{
  "num_hidden_layers": 19,
  "hidden_size": 64,
  "num_attention_heads": 2,
  "num_key_value_heads": 2,
  "head_dim": 32,
  "intermediate_size": 256,
  "vocab_size": 2048,
  "hidden_act": "squared_relu",
  "norm": "rmsnorm",
  "norm_place": "pre",
  "norm_eps": 1e-06,
  "positions": "rope",
  "rope_theta": 265000.0,
  "rope_fraction": 1.0,
  "qk_norm": true,
  "attn_scale": 0.177,
  "bias": "none",
  "tie_word_embeddings": false,
  "parallel_block": false,
  "extras": ["some layers without positions", "some layers without attention", "local attention windows", "paired heads", "shifted keys", "gated attention", "normalized values", "value embeddings", "hashed n-gram embeddings", "an embedding shortcut", "learned residual scales", "skips across layers", "capped logits"],
  "init": "uniform",
  "init_std_qkv": 0.0363,
  "init_std_o": 0.00589,
  "init_std_up": 0.0363,
  "init_std_down": 0.00294,
  "optimizer": "muon_variant",
  "learning_rate": 0.00455,
  "lr_mult_down": 2.0,
  "beta1": 0.95,
  "lr_head": 0.00849,
  "warmup_steps": 58,
  "schedule": "wsd",
  "decay_fraction": 0.465,
  "decay_shape": "linear",
  "final_lr_fraction": 0.0,
  "batch_tokens": [8192, 16384, 24576],
  "max_seq_len": 1024,
  "doc_mask": true,
  "train_tokens": 90540000,
  "max_steps": 5769,
  "dataset": "wikipedia_en"
}
Each number is 128 + 32 x the weight over the matrix's rms, rounded and kept within 0 to 255. Layers, rows and columns count from 0.

# layer 4 attention output (transposed), 64x64, rms 0.322, rows 14-34, columns 0-63
[[156  86 141  69 165  94 105 140 106  94  42  91 142 151 133 153  94  73 117 104 189 150 105 149  92 115 116 172 211 195 136 174 156 153 102  64 133  72  68 189  60 155 131 135 156  94 140 160 139 146 104  44 138 104  96 105 140 130 105 100 141 133 150 131]
 [100  96  94  77 133 105  88 100  94  52  98 119 121  83  85 102 104 102 134 130 140 117 137 138 159 178 125 114  85  98 114  91 129 107 156 146  98 166 154 166 114  64 119 118 124 145 107 166  70 163  95 105 122 122 119 152 144 146 118  99 180 116 132 117]
 [189 120 159 135 154 157 129 171 113 143  69 101 138 130 124  97 120 116 137  96 142 114 125 119 124 156 127 165 113 127 184 107 168 122  90 104  96 183 136 135 120 111 110  37  90 114  95  98 140  97 148 135 115 159 100 115 171 139 197  93 183 145 102  85]
 [141 149 163  15 138  95  91 161 153 206 126 103  98 139 108  81  99 100 163 129  79 155 143  92 174 143 173 149 107 169 138  54 178 132 101 145 119  91 140  49  91 113 156  81 164 159 144 131  69 143  85 113 145 104  82 126 143 118 171 138 172 101  67 111]
 [108 173  66  80  82 167 165 151 108 142  85  84 165  89 188 118 111 190 121  74  72 114 123 127 187 142 115 135 135 112 164 145 115 163  80 163  92 121 132 160 133 125 156 139 157 152 187 142 173 109 175  97 131  88 112 125 128  84 118 131 171 172  87  37]
 [188 155 116 139 128  73 107 156  77 118 112 147 142 102 133 154 131  69  94  98  97 115  80 127 119  78 104 119 139  94  85  88 126 106  90 117  50 180 148 127 178 109 114 142 100 109 104  96 140  97 100 123 117 186 114 174 147 109  74 104 131 152  79 128]
 [139 190  88 144 173 135 163 183 153  80 105 106 190 132 138 159  84 137 115 114 151 109 143 133 170 118 153 110 107 140 124  86 107 110 137 152 127 178  84 135 142 136  91 106 139 159 114 163  86 129  64 142 105 120 134 159 197 130 144 186 161 139 100 103]
 [187 182 100 111 105 135 101 223  79  89  85 152  88 135 119  95  56 159 169 186 158 133  72 145 104 105 110  79 114 118  98  37 123  47 126  77 102 150 138  68  94 161 190 114 125 167  79 118  70 131 117 117 115  79 149 129 150 171 147 121 176 115 111 100]
 [130  74 162 124 183 155 195  87 136 134 107 131 167 144  87 164 161 119  93  87 142 116 145 120 130 126  69 120  90 188 130 101 114  85  73 110 199 124  84  43 148 141 175 152 159  93 162 157 130 116 149  30 101 146 116 138 147 137  96 179 145 117 111 140]
 [157 135  68 203 165  86 128  60 154 179 132 119 137  87 113 127 123 128 148 115 189  66 160 134 111 153 150 150 151 111 100 153 185 200  59 172 162 146 137 187 131 123  61 107 146 119  96 120 169 119  92  82 106 152 104 191  80 145 111 110 133 169 112 156]
 [239 111  42 109 153 123 166 142  98 133 147 181  92 173 101 115 146 151 101 202 148  93 139 160  83 140  88  67 109 116  80  86 119  93 123  94  93 141 138 126  76 189 119 139 204 118 150 131 130 217 109 169 107 126  90 137 178  83 166 102  96 113 105 168]
 [146 132 174 160 154 111 130 151 125 123 113 102  94 126 115 133 134 128 165 159 132 104 148 131 125 144 129 157  94 118 124 138 105 128 161 135  87 144 115 136 143 119 148 108 140 119 153 134 158 108 163 125 104  55 155 115 145 114 100 164 111 107 130 196]
 [118  45 111 115 163  65 126  58 177 129 149 156 139 137 154  64 142 171  94 211 181 100 121 133 116 109  81 134 150 129 137 134 117 133 150 143 128 161  66 191 127 117 147 160 167 108 185 153 182 174 137 133  96 110 177 187 115 127 156 147  78 163 185 117]
 [164 195  92 133 153  85 168 132 130 101  97 141 145 162  63 119  89 149 157 173 196 130 191 154 101 134 104  99 130 109 141 162 131  86 150 115 198 126 128 105 117 172 170 178 128 150  85 117 138 101  99  55 104 150  93  91 105 107  62 161 169 124 158 187]
 [104  98 144 140 126 133  90 144 126 171 151 125 113 120 157  69 141 129 180 135 160 126 162 155  93 137 130 126 112 117 139 135 119 104 135 126 146 154 128 136 121 168 151 150 151 167 123 115 133 118 109 157  91 161 117 120 123 154 111 147  92 132 125 142]
 [159 111 123 141  90  93 126  84  52  96 122 153 144 131 122 123 144  99 101 182 209 101 120 123 110 119 134  97 131 111  93 119 141 134 158 129 106 134 173 141 136 181 171 171 137 150 109 139 142 165  98 144 160 129 115 106 151  86 118 110  68 110 126 132]
 [132 190 133 144 132 115 159  71 162 154 125  99 132  90  93 114 136  82 136  98 155 142 113 129  82 133 161 145 169 173 147 132 109 126 147 142 141  53 103 113 110 160 113 141 173 131 121 117 105 129 109 123 178 137 166  96  78 162 112 100 136 135 128 125]
 [123  92 140 193 181 102 128  98 171 163 144 124 116 168 131 166 171 146 103 107 117 101 201  54 113 131 128 172 172 221  95 100 149 140  56 101 211  70 106  65  96 146 103 120 122  62 116 105  28  91 116  52 151 183  41 145 153 156 185 143 162 110 175 170]
 [ 70 126 141 112  73 144 135 132 133 122 147 143 103  87 160 143  93 182 131 166 120 114 136  95 149  76 102 117 111 151 115 133 106  58 127 113 163 128 122 161 105 125 151 143 115 135 110 111  90  90 164 156 106 165 102 182 110 149 176 135 110 118 115 125]
 [152  89 117 190 145  97 118  85 129 121 130 106 129 124 102 128  98 115 118 157 141 156  94 161  89  91 132 107  86 102 155 132 120 151 135 181 134 150 123  72  61  96 100  96  92 132 110 155 105 119  97 100 122 134 138 150 136 166 129 128 182 135 127 100]
 [143 159 112 131 135  95 102 174  96 165 100 114 115  96 171 134  84 112  91 104  81 159 172  92 118 146  97 174 113 172 153 112  77 142 125  97 134 128 161  58 143  90 149 142 131 104  72 142 175 116 167 164 103 135 122 181 122 143 107 108 106 111 125 101]]
# layer 4 attention value, 64x64, rms 0.288, rows 15-34, columns 0-63
[[100  93 140 111 158 179 152 194 105 147 120 130 126 138  92  84 142 130 133 115  74 162 111 106 155 129 132 144 152  60 144 105 144 125 170 126 106 124 130 171 162  60 168 147  99 142  92 137  95 130 149 165 108  88 128 124 145 120  99 122 151 136 121  75]
 [136  94 158 106  90 161 151 105 161 177 101 126 108 183 156 145 167 194 136 120 124 144  60 151 154 116 132 147 158 160 152  81 172  97 120 122 129 120 152 100 127 152 121  94 133 111  69 146 126  74 161 115  99 118 110 137  70 128 117  95 129 156 120 114]
 [166 143 153  64 141 169 143 145 186 192 102 141 117 115  63 125 107 130 145  80  89 102 133 155 126 126 189 105 125 123 102 119 127 120 167 195 154 105 157  74 146  93 161  98 137 199 142 163  99 118  59 149 136  77 161 143 160 178 128 135 110 160 107 181]
 [131 123 136  69 143 128 183 129 150 120  77 145 119 132 158  78 105 114  70  78  90 141 153 170 162  84 130 136 139 144 120 121 152 138 120 139  98 114  86 105  95  80 131 182 136 193 160 102 185  93 119  80 129 156 115 140 131 127 185  50 142 138 142  97]
 [189 182  30 110 188 108 131 182  95 144 180  76 135 163 159 164 110 165  91  97 130 149  99 166 129 122 122 192 115 113 176 110 115 107  90 111 106 142  98 142 172 131  81 137 109 130 165 122 142  84 135  88 147 125 171 163 105 136 132 135 100 143  87  85]
 [140 142 128 109 193 136 113  69 155  76 106 128 120 148  45 196 120 133  53 123 115 121 129 131 152 118 134 147 116 106 153 121 133 123 140 164 144 102  96 142 135  99 129 123 114 156  86 160 112 123 116  86 101 109 109  84  99 121 159 152 141 132  98  89]
 [ 95 196 166  79 120 163  99 127  98 142 145 103 110  81 146  75  73 152 171 152 118 133 111 186 150 137 149 137  81  86 167  41 112  75 111 139 131  88 147  92 149 140 124 120 101 108 115 128  85  97  79 137  88 110 160  67 154 150 182 149 157 124 137  81]
 [116 142 126 160 161 138 229 129 122  71 100  91 139 125  86 108 127 115  89 117 129 115  72 119 119 148  63 126 108 116 108 114 101 148  99 102 142 157 184  97 166 177 121 142 125 129 152 196 125 151 135 104  85 138 126 125 123  98 194 123 111 104 108 114]
 [204 156  62 145  83  63 105 116 120  72 118 122  82 153  90 155 137 186 111  80 136  97 162 143 158 135 163  99 100 132 121 137 231 179 126 111 104 115 129 161 153  71 166 109 139 183  68 128 177 116 165 125 185 172 144 129  73 139 129 104 183 115 134 158]
 [187 167 129 134 101 148  75  90 101 170 166 116 103 177 140 174 116 130 143 177  75  73 132 106 155 150  32  95  58 113 153 183 165  83 126  59 106  94 177 148 113 144 128 118 165 120  94  93 112 105  96 122 118  91 179 115  93 138 137 116 136 121 127 110]
 [150 143 164 123 129 127 141 150 198 108 139 143  70  61 167 123 131 132 129 137 169  91 125 132 103 120 127  91 126 117 108 181  72  93 129 119 105 130 124 142 123 130  90 145 125 117 124 152 117 119 144 190 118 114 165 119 127  99 146 107 112 135 138 126]
 [155 115 118 152  83 115 110  87 179  83 197 192 137 125 127 114 126 138 161 159 111 127 121 111 163 166  89 102 139 110 116 112 162 107  94 124  97 102 133  89  85  93 156 116 148 136 129 131 180 243 165 202  81 111 124 127 125  99 144 121 106  97 133 117]
 [138 163  80 125 127  45 100 137 154 106  56 159 149  94  81 130  46 167 128 132 155 150 119 152 112 131 169 104  74 111 121 135 136 140 113  88 112 151 200 201 104 150 114 141  77 141 110 137 122 100  86 108 117 151 138  53 104 137 130 107 140 139 185 101]
 [ 99 136 142  91  51 171 108 149 133 110 162 137 144  93 136 157 188 166 148 147 130 112 134 145 168 167 120  95 162 131 129 142 132 153 169 136 118 128 187 122 106 136 124 124  94 120 154 151 159 179 121 155 126 170 147 141 111  94 124 118 149 104 125 116]
 [137 162 132 167 127  69 110 129 121 175 134 142 139  87 157 156 130 109 105 151 115 138 145 108 125 192 121 144 135  94 167 169 175 116 129  96 152 113 130 175 130 164 118 171 130  75 128 121 108 119 129  67 122 117 161 150 111 179 115 160 131  94 152  99]
 [105 165 114 168 129 112 116  80 172 123 130 148 142 128 117 105 119 109 125  93 119 132 160 133 143 149 148 122 101 150 113 100 116 138 162 163 147 159 159 137  98 132 108 140 135 166 101 198 165 158 117 148 159 139 138 176 159  95 154 143 183 139 142 124]
 [163 100 105 155 138 121 136  97  93  62  92 116 124 153 140 185  53 131 187 114 167  74  79  94  92 133 141 170 129  82  88 164 116 168  80 107 191  91 140 116 178 181 174  67 135 118 108 146  91 151 131  81 145 165 108 135 176 145 168 163 138 143 170 201]
 [163 160 103 117 159 109 153 155 165 114  94 152  87 130 127 116  99  87 136 172 145 137 159  99 147 199 147 150 132  93 134 116 124 122 116 117  73 128 191  76 136 183 163 114 133 180 100 170 154 174 147 147 142 144 187  85 117 151 100 100 126 140 115 140]
 [148 179 126  59 132 132 105 146 117 146 127  91 185 112 145 128 101 145 153  58 106  75 106 117 148 151 112 173 195  97 107  54 143 154 102  88  96  79 128 170 144 134 126 135 166 128 171  97 123 121 108 100 118 136  66 111 160 146  87 118  99 124 133 138]
 [124 132 111 134 166 169 169  85 128 125 163 142 129 113 116 138 163 131 168 206 179 142 109 185 174 141 113 135 176 121 113 152 140 157 170 129 161 136  93 168 131 187  93 131 111 132 111 165  68 138 159 116  99 130 135 109 130 124 179 161 125 134 138 108]]
# layer 4 attention query, 64x64, rms 0.211, rows 32-63, columns 0-63
[[135 122 108  64 118 109 144  56 131  80 158  93  90 129 154 155 142 111  84 146 136 154 161 176 100 172 170 114 153 128 120 171 135  82  72  44  56 139 124 164  53 119 141 186 163  86  93 120 120 127 151 114 163  97 129 170  88 138  69 145 142  76 119 104]
 [ 92  74 121  13  65 191 155 161 102 100 139 137 135 130 118 175 132 116 126 127 116 177  80 141 104 123 101 120 133 189 153  97 119  74 107 129 184  92 159  18  60 102 138  93 103  93 127  95  84 140 112  89 134 139  62 157 114 134 132 138 115 110  76 133]
 [170 181 128 208 106 164  76 195 160 138 103 145 150 113 143 119 145 128 134 131 162 129 139 120 185 142 127 140  79 131 124  93 141 184 151 183 147 129  84 151 139 161 119 103 133 174 151 171 147 136 112 141  82 159 139  98 126 210 186 146 173 126 167 116]
 [133 142  91 144 138 109 129  91 169 141 196 140  79 139 103  93 107  75 117 119 134 137 158 135 106 142 174 181 114 116 159 114 135 189 138 134  73  90 126 172 131 140 153 186 143 158 115 172 102 171 114 138 177 131 170 166 105 144 117 132 160 148 129 159]
 [130 111 133 104 122 104 138 103 106 112 172 135  83 219  86 122  95 105  91 146 131 168 106 128 100 117 165 124 139 129 125 151 155 138 157  46  82  73 139 149 109 132 160 175 148 103 122 151 144 211  69 147 162 138 139 170 138 100 109 164 135 179 111 200]
 [131 146 136  55 117 161 142 125  76  90 123 112 118 104 175 203 120 134 147 138 118  90 118 173 137 123  92  88 171  72 104 114 112 111  84 111  99 152 101  97 105 140 135 135 131  88 120 115 192 107 185  96 136 119 146 127 123  95 120 165 124 174 159  87]
 [113 139  70 138  63 102 111 152 117 168  90 141  86 115  77 112 141 168 143 119 189 104 134 115 189 121 146 108  77 134  80 111 228 162 136 180  95  78 107 121 104 121 103  96 124 105 170  86 145 151  68 151  75  73 135  59 188 126  96  85 150  72 104 152]
 [ 95 152  86 126 135 154 167 139 143 144 168 167  58 218  80 162  95  80  97 142 119 194 123 144  83 102 129 123 122 181 169 141 123 173 108  90 138  58 157 162  81 112 120 107 146 129 132 144 135 240  86 138 119 129 137 109 165  83 103 168 166 124  89 191]
 [149 123 111 142 166  82  59 102  97 136 126 100 170  24 142 145 113 132 132 116 167  59 101 172 143 127  98 172 133  26  86 116 100  54 112 151 141 203 132 112 186 103 129 143  88 119 184 115 149 111 107 145 137  82 205 154 101 147 156 113  81 122 124 102]
 [ 93 136 142 181 190 117 176 124 179 139 144 121 141 107 164  90  96 163 144 179 109 144 134 164 106  71  72 158 165 173 123  98  95  98 129 218 196 188 128  73  78 149 168  26 169 201 157 137 129  76 143  87 139 111 100 126  59 146 168 120  89 141 124 117]
 [148  90 117 139 167  78 112 100 122 127  73  48 129  54 179 107 111 141 102 150 219  63  99 168 138  78 124 123 183 121 130 103 144  83 108 176 172 164 123  98 168 173 153  92 131 102 122  46 199  16  91  80 104 144 115  83 125 136 111  89 100 129 121 109]
 [145 113 111 130  88  89 129  78 132  52 155 157 140 136 118 145 117 129  96 156 118 103 143 164 136 150 170 129  88 101 110 164 165 126 119 162 152  77  65 137 110  51 107 135  72 116 176  76 112 146 143 165 126 126 134 151 200 140  92 132 108 101 154 119]
 [142 143 122 109 147 108 163 219 107  95  32 111  55 123  95 179 175 122  43 117 109 183 111 116 180 147 132  41 118 133 141  62 116 175 139 165 114 186 171  58 143 102 203 146  92 102  86 116 119 148 126  90  63 130  68 119 161 163 100 139 143  87 125 134]
 [ 78  95 238 109 119 149  86 193 103 157 133 193  99 184 185 121 173 116  68 154 147 150  82 150  53 189 150 127  70 121  20 125 188 109 102 155 174 127  65  56 184 180 181  97 116 127  94 165 128 142  93 108 145 191 121 115 191 181 145 164 109 131 104 190]
 [ 82 152  94 142 197  82 139 172 105 146 118 111 171 123  90 190 134  94  74 169 103  62 170 155 175 170 107 149 155 112 147 140 166  82 175 135 153  85  85 180 119  73 156 182  94 164  41  86 111 106 134 144  91 146  76  96 125 123 124 105  31  84 162  96]
 [ 58 144 150 105 158 102 127  70  65 167 219 131 141  93 128  46 138 153  98  93 165 105 130 170  91 145 110 115 108 127 166 112  93 155 173 185  51 150  56 104  62 106 210 255  81 212 139 153 112 173 120 188 172 115 110 152 172 111 184 132 134  89 162 144]
 [114 128 155 139 156 160 189 137  95 137 129 117 103 113  95 102 123 118 100 216 137 151 158 135 209 196 167 176 117  90 162  51 189 127  89 121 176 173 149 148  41 145  97 134 112 187 133  98 181 168 168  38 195 129  98 138 164 148 107 195 133 133 156 194]
 [106 131 143 132  84 177  40 216 103 139 111  80  86  88 148 121 138 148 128 162 113 167 180 124 173  83 120 134  34  96 138  78  77 143 192  74  90 123 137  73 106 128 137 151 132 159  83 128  24  16 169 159 120  85 161  86 114 129 186 152 157  93 112  50]
 [ 71 107 113 176 129 244  22 163 144  75 152 149 152 105 113 164 109 113 154 145 100  91 159 113 160 121 111 117 145 110 158 201 148  62 123 118 131 182 184 102 142 113 135  55 175  63  68 144 108 149  67 145 147 102  42 128 103 134 134 196 145 132 128 119]
 [155 154 112 136 120  92 101 117 101 179 132 102  64 164  62 113 122 145 147  92 158 114  54  90 106 131 132 185  95 124 126 184 203  71 107 118  91 138  90 149 162 158 122 138 216  64 139  31 137  88 152 123 140 113 110 136 153 128 149  88 154 181 114 151]
 [ 75 107 113  62  71 113 152 106 145 177 132 180 177  91 150  69 174 174 229 169 109 123 126  17 113 172  99 131  62 162  98 157 154 107 142 221 126 124  95 127 158 100 103 107  88 107  81 118  70 146 127 183 130 115  95 148 113 133 141 103  87  97 102 137]
 [110  84 110 147 137 140  58  95 104 132 119 127  96  75 139 147 159  20 167 153 134  43 141 137 137 145  95 168 177 131 133  89 128  87 126 116 141  88 144 202  81 111 173 175 105  64 132  83  74  99 172 208 150 158 165 130 180 114  88 140 115 136 158 137]
 [188 195 120 180 179  36  36 139 156 117 183 130  83 144 153 104 141  99  43 218 192  58 175 178  43 172  84 144 124 101 146 194 162 148 222 118 105 145  83 194 122 187 172 130 173  68 145 124 162 100  54  87 117 160 199  65 116 191 170  65 201 100 157 107]
 [107 164 151 153 159  79 117  81 153  42  71  64 129 139 137 170 139 126 105  87  85 188 113 163 197  72 130 143 161  91 157  79 116 112 146 104 162  28 123  87  69  31 117 105 122 165 111 152 139 116 129  93 140 144 121 167 184 156 169 133 135 171 134  70]
 [164 128 117 169 215 141 114  68 119 150  95 132  65  86  81 127 156  98 167 160 133 129 112 113 153 139 105 183  95 106 107 120 140 199 125 172 162 159 103  95 146 136 202 154 115  54 125 132  60 156 193 110 150 159 116 170  31 142  75  79 138  75  91 231]
 [186 117  62 111 119  68 141 146 197 168  83 130  92 137 148 122  95 155 113  98 110  91 129 119 184  90 112  66 108 169  59  58 196  72  85 165  65  97 151 110 149 123 135 108 146  88 138 119 148 175 101  94 124 202  90 218 118  90 255 138  84 140 159 140]
 [ 93 131 116 182 127 120 172 105  98 125 142 154 186 190  93 152 209 126  91 175 136  74 136 132 151  87 115 111 144 154  79 104 155 187 102 113 174 122  91 158 115 121 165  70 138 112 167 125 140 164 155  76 154 145  90 170 128 198 113 189 129 150 152 108]
 [118 141 102 205 129 119 168 160 190 138 179 133  86 145 123 163 178 152 131 108  78 124 159 134 183 138 102 151  67  51 188 118  68 100  80 151 136 143 118 142 132 189 140 171 150 170 172  86 190 152 186  65 163 175 156 173  75 210  96  75 135 126 148 122]
 [162 185 152 155 156  64 138 112 123 152 156  53 168 108 128 141  95  73  99 160 190 141 137 128  66 128 129 106  15 136 163 175 107  60 211 113 191 153 157 141 128 149  40  94 162  93 142 147  93 147 148 114 116 116 179 128 134 123 141  64 103  58 128  82]
 [147  90 104 202 105 122  33 141 152  73 122 163 192 151 115 125 115 157 152 158 127  78 106  84 114 155 125 134 115   0 108 151 114 132 130 153  94 149 148 200 247 145 111 123 161 149  88  79 103 115 119 124  79  80 168  82 126 118  93 131  99 140 137 135]
 [139 174  31 190 218  18 138  78 109 122  89 184 118  74 194  82  61 160 158 146 173 218  87 103 136 140  73  43 164 139 103 151 108 181 164 209 127 108 108 185  78  63 152 164 114 164 146 115 151 176 158 128 130  78 112 152 124  79  88 153 122 109 186 141]
 [149 160 125 170 117 183 127 141 177 180  78 113 179 109  49 129 120  43 167  42 174 122 119 130 139 109 127 116 145 174 116  76 125  95  57 145 133 102  94 131 100 142 115 118 155 114 184 138  74 117 118  47 116 106 177 104 156 160 122  93 100 169 119 184]]
# layer 4 attention key, 64x64, rms 0.22, rows 32-63, columns 0-63
[[ 93 132 132 124 146 123 151 139 102 139  86 128 142 121 120 141 126 181 127 148 172 110 126 110 157 108 119 143  87 141 119  86 124  93 124 117 123 138 112  62 134 135 110 123  92 135 186 144 115  98  85 116 130 126  71 140 195 124 139 159  97 112 111 115]
 [ 94  99  81 141 148 142 126 151  91  36  78 155  99 147 144 105 120 156 118 157 111  92 127 154  82 130 139 139 158 130 139 131 113 134 132  76  92 115 118 113 119 144 153 158 148 125 157 115  83  78 136 141 130 150 129 145 150 154  85 190 120 146 133 150]
 [137 108 153  82 126 115  90  98 122 168 137  89 108  97 120 173 125 144 145  56 166 104 114 142 164 101 110  90 117 129 135  81 158  91 157 187 188 178 141 125 163 131 100 116 102 107 136  83 148  98  90 128 126  60  85 121  94 136 183  62  73 141  54 142]
 [ 92 139 167 109 160 125  98 101 154  93  87  93 133 110 155 140 153 187 140  99 152 121  54 103 136 151 136 131 153 150 127 112 129  84 147 117 104 132 124 109 121 136 123 108 133 133 130 162 111 121 141 125  95 134  72 190 106 145 141 171 101 106  80 107]
 [147 121  98 143 114  89 155 143 160 121 147 163 143 146 122  34 119 157 112 196  75 154 156 105 109 142 136 147 101 118  94 210 136 109 129  77  97  97 134 139 103 108 133 127 159 151  93 155  43 166 144 143 136 117 163 141 144 123 129 185 138 114 229 125]
 [106 130 139 201 109 168 127 158 132 122 145 149 132 158 109 144  99  91 165 174  99 197 160  98 118 101 144 147 106 112 128 143 123 153 130 101  94 105 148 165 157 115 132  96 175  99 137  51 132 143 115 180 138 109 129 127  93  70 128  97 148 137 148 131]
 [120 120 172 134 129 139 107  76  64 160 118  98  86 124 115 138 142 132 139  75 173  90  82 166 212 150 135 117 177 134 152  74 149 130 143 189  98 182  57  87 144 135  97 165 174 150 112 118 118  80 147 140 143 122  83 158 126 159 141  57 146 140  89 104]
 [141 124 116  96 113  48 138 152 163  78 163 162  83 182  73  93 105 160 119 139 155 139 160 124 140 141 171 160  92 131 130 183 190 125  95  82  90  54 108 154  88 109 104 148 115 158 183 149  52 192 138 161 107 132 130 131 170 102 131  92 144 105 209 138]
 [111 143 164 209 122 178  80 116  47  67 104 146 173  37 126 167 136 118 143 102 127 100 113 157 186 113 124 105 150  89 134 102 128 159 176 210 121 169 110 103 190  83 190 153  18  78 140 144 153  90 138 180 124 187 129  70 163  76 108  84 123 148  32  98]
 [128 121  97 112 180 102 131 125 128 125 110 105 130  92 162 127 107  88 179 160 143 133 128  72 108  85 119 156 163  83  96 107  87 119 159 206 129 151 181 113 119 117 162 133 146 190  42 179 158  54 124 109 125 157 149 124  79 175 126 123 126 172 113  72]
 [131 101 131 183 138 185  75 176  89 170 135  85 120 120 129 201 160 147 167 122 152  95 114 139 138 102 140  89 201 108 148  14 141 121 143 203 121 183 167  59 213 131 149  69 145 109 134 114 187  50 148  76 114 105 152  77 147 160 142  60 111 177 129  84]
 [110 119 136 140  98 153 108 189 104  45 165 109 176 135 103 141  85 144  62 143 144  93 158 178  93 167 225 127 124 104  89 161 171 155  78  98 102 107  84  77 118  86  86 158  59  82 184  60  71 119 106 168 140 185  86  22 197  60  60 140 175 147 149  88]
 [123 133 130 139  86 116 130  94 183 145  61 136  91 173 189 211 176 124 141 113 111  89 132   0 119 132 126  71  90 107 175  79  87 184  67 180 102 164 156 152 120  97 110  89 123 118 145 120 127 110 147 126 139 125 116 121 109 142 143 136 106 121 206 131]
 [104  87 154 116 136 168 144 125  78 138 133 138 108 137 191 127 131  86 117 114 145 117  96 158 137 120 140 111 121 136 133 122 138 147 143 131 125 156   4 104 207 190 148 115 183 134 143 120 100 131 123 138 144  77 165 150 169 131 117 133 173 151  84 147]
 [114 180 116 110 155 124 131 140  44 157 117  48 208 120  83 136  93 121  81  45 108  62  45 157 143 152 112  69  71 129 150 136 199 145 162  75  99 130 131 132 190  99 130 196 145 157 129 100 142  82  92 120 170 139  68  55 143 102 109 204 116 126 173  74]
 [ 97 128  90  57 168  79 142 109 133 162 159  97 173 137 117 130 158 108 117  63 124  90 104 180 150 155 143 134  89  35  50 156  94 113 154 111 193 217  59  95  99 144 207 141 118 149 105  88 111 136  61 127  90 184 125 130  60 181 114  71 127 119  95 159]
 [139  50 160 194 201 110 132 177 184  75 156 138 197 154 149 154 168 191  91  82 125 138 109  97  91 100 120 157  72 177 113 124 139  80 100 107 124 235 125 103 136 125 152 128 119 156 117  77 103 140 137 125 186 145 136 142  87 109  69 209 131 110 135 205]
 [166 130  83 113 156  89 121 194 189 188 121 119  99 101 155 163 152 100  91 192  75 128 132  83 141 117  59  88  70  73 147  77  94 171 184 148 174 119 147 180 165 147 162  71 131  82 123 113 135  75 132  93 105  79 179 197 113  93 117 164 153  96  40 109]
 [104 122 153 120 118 119 131 188 131 106 150 139 109 113 154 131 125 116 148 126 105 105 116 177 167 151 131  80 163 212 103 167 103 104 115 103 135  74  73 132 120 138 183 123 136 136 167 149 120 105 130 119 163 132 182 193  93 102 248 101 170 167 156 153]
 [ 51 122 132 202  68 129 151 171 101 108  80 120 107 155 113 148 167 142 136 116 112 135 140 199 113 148 149 176 156  32 119 127 169 106 142 112 121 114 164  59 103 110 142  95 165 123 132 108 103 139 166 118 106 100  83 189 193 117  59  72 124 220  71 173]
 [167 161 177 138  84  68 158  88  51 185 100 148 155  42 104 158 185  73 162 164 118 153 115 103 110 155  70  71 138 109 116 166 153 133 164 192 139 155 208 140 139 138 165  60  87 168 177 149 128 133 124 115 107 166 137 133  98 124 108 119 145 128 105 223]
 [112 115 131  54  84 158 139 172 166  43 120 189 128 130  91 163 189 169  64  55 124 109 124 139  96 172 159 161 149  74  63 168 151 125  63 146 185 129 146  48 136  88  81 151  99  98 204  63  88 119 110  71 120 142 156  97 166 127 145 119 125 130 177  73]
 [141 122  74  77 140  74 120  88 160 142 102 114 151  58  90 129 117 128 109 212 166 133 222 157 169 128 126 166 129 144 153 158 146 102 119  17 128  94 111 165 162 217 144 181 103 161 118 124 163 117 147  59 102 151 121  50 152 108 127 122 168 158 167 110]
 [107 124  59 136  96 172 106 132 129 125 192 150 145 203 163 112  44 108  67 154 121 149 142 121 131  81 146 110 137 151 129 142 154 124  94 121 146 151 134 143 147  99 129 135 122 161 178  81 127 178  82 141 145 141  89 100 128 101 121 163 159 144 140  25]
 [ 93  64 146 149 124 163 153  52 164 163 109 139  79 106 192 125 118 121 144  51 192 163 169 117 133 122 152  91 140  78 126 160  91 176 193 136 167 122 122 151 111 170 101  78 174  40 171  33 124 179 146 140 174 133 197 106  95  76 125  55 155 134 103 124]
 [123  68 161  96 105 113 149 132  66  42  76 140 149  89 121  76  45  79  74 146 153 209 170  58 137 111 145 115 128 112 176 137 180 153 137  80 137 121 157  56  33 120 158 161 125 105 144 164 142 113  91  50 153 219  88 244 139  72 158 185 150 179 136 153]
 [ 35  56 121 178 117 124 141 114 161  43 131 168 157 126  80 165 143 143 111 148  96 106 119 119 102 171 124 179 121 143 177 157 174 111 161 165 106 131 183 142 123 134  88  82 144 111 109 106 172 150 134 136 130 137 110 164 171 127 109 163 123  93 223 107]
 [120 149  97 170 180 127 123 114  80  91 217 124 181  98 146 139 129 129  95  72 150 144 150 166  82 188  73  88 194 185 106 136  78 158 123  49 134 131 101 144  80 124  89 143 151 113 166  46  97 122 154 142 210 194 134  89 118  85  81 112  62 158  96 138]
 [120 120 131 134  48 152 143 115 122 127 100  95 158  94 176  82 100  74  70 106  77 235 153 188 172 144 162  88 111 106 103 113 100 140 112 136 132 156 134 123 109 123 189 108 109 113 107 113  96  58 145 127 123  79 129  87 164  50 122 112  69 160  56  99]
 [162 160 172 174 200  56 118  52 118 132 133 177 180 112 166 167 185 135 152 161 112  90  89 136 149 137 145 106  80 120  71 152 153  98 114 129  87  66 177 131 162 117  95 114  96 128 105 160 159 138 116 137 123 128 152 107 156 115 159  76 158 146 196 157]
 [172 209  61 158 154  71 134  60 189 205  91 172 170  89  82 141 113 118 127 136 161 144 115 123 178 157  31  68 142 124 106 103  96  68 163  73 187 156 153 179 128 114 156 146 191  78 129 174 128 217 194  62 183 149 139 100 142 109 157 144  90 111 122  64]
 [ 55  62 120 101 127 205 151 155 192 134  51 116 163 179 138 144  57  63  83 103 125 158 122 103 132 139 144 122 112 119 162 116 119 118 108 137 157 129 156  68 174 154  80 179 151 123  81  98  92 123 138  85  91 137 126 143 160  86  77  97 101 205  60 175]]